Part of a small language model's weights.
Size: 9 layers, width 192, MLP 768 ReLU, vocabulary 4096, 4.99M parameters.
Architecture: LayerNorm before each block, biases, tied embeddings.
Training: a variant of SOAP for these matrices, 177M tokens, 2697 steps.
Each number is 128 + 24 x the weight over the matrix's rms, rounded and kept within 0 to 255. Layers, rows and columns count from 0. Numbers have three digits each.

# down: layer 5 MLP down (transposed), 768x192, rms 0.143, rows 81-94, columns 0-95
# up: layer 5 MLP up, 768x192, rms 0.147, rows 82-95, columns 0-95
down81:153128132132193167139104095112179147086110125116113163132139120125150126158089126081153092098078181117130112098127127103172165109121143152115084165063129164115196083121134147131081073139116107148179124166076155137137157080122164111111124118156132139147126082141148131118146121116175106098
up82:094136082110137138138167163131119159163127129142122126116133162115134136104145156102155152097153128163148099157128137134135123171090120094102134152104112169143155119145131150137132123101192136143180094107084111166116155135111124149122105127131170118119128144128115142106078120117117165124
down82:116148118081115170115077060102120108109104133129106116146122092154161122189111114075126117142138106128129139104127133103117099123123156127115132118141105138096113124124134133137137110113140160106122093085130106137115141102112119067133126153143146141158139120133130104174132152120134144072
up83:121104126106115134084138115103128108113162131098112134138126124182174156138131143126143126104109106132083151132128101086112118150103115144101095116143132138116138130156134132093149121147151121156103143116099141143107135133105100137152091111118127161153148129156137092179105151170145094120
down83:151131142153167148099125102116089153117142108127113136090128121115109122153090147103116123085144154116142128115135138092178061144163116120100124096146137082129199100077112125136146109119142140146081134117121179174131161142134113123163113093156091121153146149115154089096140100109175135178
up84:140101156125103142098148127132163098093143104142136121169101125115123112110117107123152153095126133175153110145102169118154140139111143091143118140127142160135124151112157129124185127129142112146108139129157121088126115132154126161151098138140149119144122157116127181102080149128172085097
down84:112162123192159128141124157073139147104160157093124156148118165167120115117132136098132121148122109133155117117138136131125117137120124170133123122112155122112148113112100129127120161132096128178158116126190154171147108160093120140133123111081136131073079115132157101136118100120096059202
up85:118135140124194097106107114112061154162101089153119102154167090104140150131140129156109121131158081096159072124164134131161084156147113129129149163129117136082139055129093087108121132109097133107165108084136112109133112162107093109174109112158158097157155105166118146133141126136127112121
down85:101126106108160119162136074102083145080093117090119102173160123140150113113149114091065124100083114112087151183138154114147148132119116147096121140150138171123107098147142144099129144100132137153129115155122081113156156131176145093148145072109142073130147179133098142142138115164132163128
up86:109125098171134138149126112134152134152165148132136137139169104079146174067124151153148107158166108110131141125123141133081142159137153136161130124142125168125121127110137086140146132133170144091136128167135117149108136141101119107136164156142132108124126137086168115131122148112137163111
down86:146153130127129114138123094096147082147101121149105132097122139114136146175132120097111135180096147140135129158166123068106138152157127153158156153104151164082126142137157134125146132170192148139145141157139137153116072159118105164098164132116143127185097106152148103147134138092171190143
up87:105143092125113087123132131138136106149119116136134138075106145098145074124163075095139124141087182108139131135116123152105079109144115105096091179109136124132102108122160124105139107118163161156134145097136163112142165113134105105137125121155152146090140133128113109121163158116150112078
down87:115132088124120177128132163117101084109153075083130145095129168127126136175128136110129147151123115124144122115121099125136132152107145143143158103117148164155132119115135126104125160134160164078109143121151090138146130162085120150091113103126113142119131100127124123146161107112109129105
up88:106112128072077113123136127173131089136142154124147121168130123091088127099120058111165118129115144167147100140094160148126158113061124126081103118131101080145153129171101165130163149105141123104151124119119132124144132152095105128144093075116133070118120074148111169157069102130195119112
down88:090183134128137066101125131150081076168131113171138125106113109112131114137160141063064143093116168123148116147146128137135111140118111145085118148126122098134169061173139113114131123110158107134085152082113109093178160141100103218161139074123148090113102129163147123152145123154204087117
up89:116154126152177104111122071111089133096087112149148152143152122136130150116118107152151101120148116159123159108159134103121123147127124118153152101147128105165158177088113109122162214133132142165108122138161079142102153126147085108116110149141086118130103133128147141122115105099127123133
down89:152110152113108116169152135072144129086191133089120121159136124181143107115124099129171148097149104088175179106157135164139152138108196135096105103100122119136104200113132105126207165120109172137103127151104158160064114144087101148089123129094132174112155133136129094119109112140119158116
up90:136124140149139138110092167190098126123136086099074110142106107142161123124143110131099147142133121178139143158134105114111132128120150113156127132078104140092171095179120114165117125117130091081110150168094095113089105159120186089123132098085123121132119115139125117091066158121164111078
down90:178139156139131116134158153154142165154130129133118146122104137147141151135108112132117149145111132150143135124143131130121140129137128145142114110129147120116131124134150148142141141130139130099127146151153141107119123127133163126124150099156134108132142173119157123167110124119127139140
up91:130131130136171097167186113133126111148131113084151089135141097123117131132110165121171135153096108126130158130157126153137087127111127200090144142120130143127165132180119118139112102112099120157133117107130191086155133122134117110134094116130077110160132152148144131155104143117167109147
down91:124134103116128121128151123117125116135124111103153136152154130095122158147130127142096141144132134103167119133148188136130134119130124106109129171120141122126133159165138112129117145132091150106120093143163138104134141090138158117143117122158077107140094104139140192116147148128146150154
up92:136134173158155086124078094103139109181166103106123178117150151102149151095137129130096153146134081098153168101132111116117081119103160149139120125111091143096116128126142118148146145129137144124192120113130142111160145133093088121125136117148093137100182135147144109133147139123154123130
down92:117148129154120096147094101160128084114126090103139137172099108116162141066071148164141138136131113154137124123155092082111145146119138186128143129124120113122116118162136156099115083162124161156116100172137128118132112126156096130115129141141135133116123112132141125136109084111108120154
up93:112096137122125096126147142125110106113138150144155123125158131132143124138185094152176126187172128122119106163123183124173157072151120140155134129132133107115136083118088122120085130126091161115141142105134095116136153139092119155083122142137149097117104159123153101136126132107129096167
down93:114150106128146163124090111122143148088149145130137131139097091161088165142102162114127132051078147152106171137091068157116132182128120126146133124090097133104141136115155149168113106147120121137158105137154102121140122090165116110202119122141129123121142071161112175137176135133096140138
up94:123130114139134122108159086122140123159119113151187131136123132115156099112109122137124132122119096126136080105106150136145130139128179115133108132175139092140118148084091103122109115126151122127096109157103109120138126133141111150135138125136112124104143131110123118137111178150130143168
down94:110124127156149095114157131143139121162107128107166081189131108130178109135133110114139116117131155133158096145127118090163131147089157129126099137177164124131108139152160124099061106122116112107141139110094138158113100125183110095097136137092127121156126104101151135170101139132147172128
up95:136124123157097161101145121136127135096132148130094130123169139133185133102078145115148119138125106138130154178141136127112167099096110116175120158127125121086092086128154134117117164155110164115103143121129088082151115072166105094157133112110151145121151103090120136138150182195094172132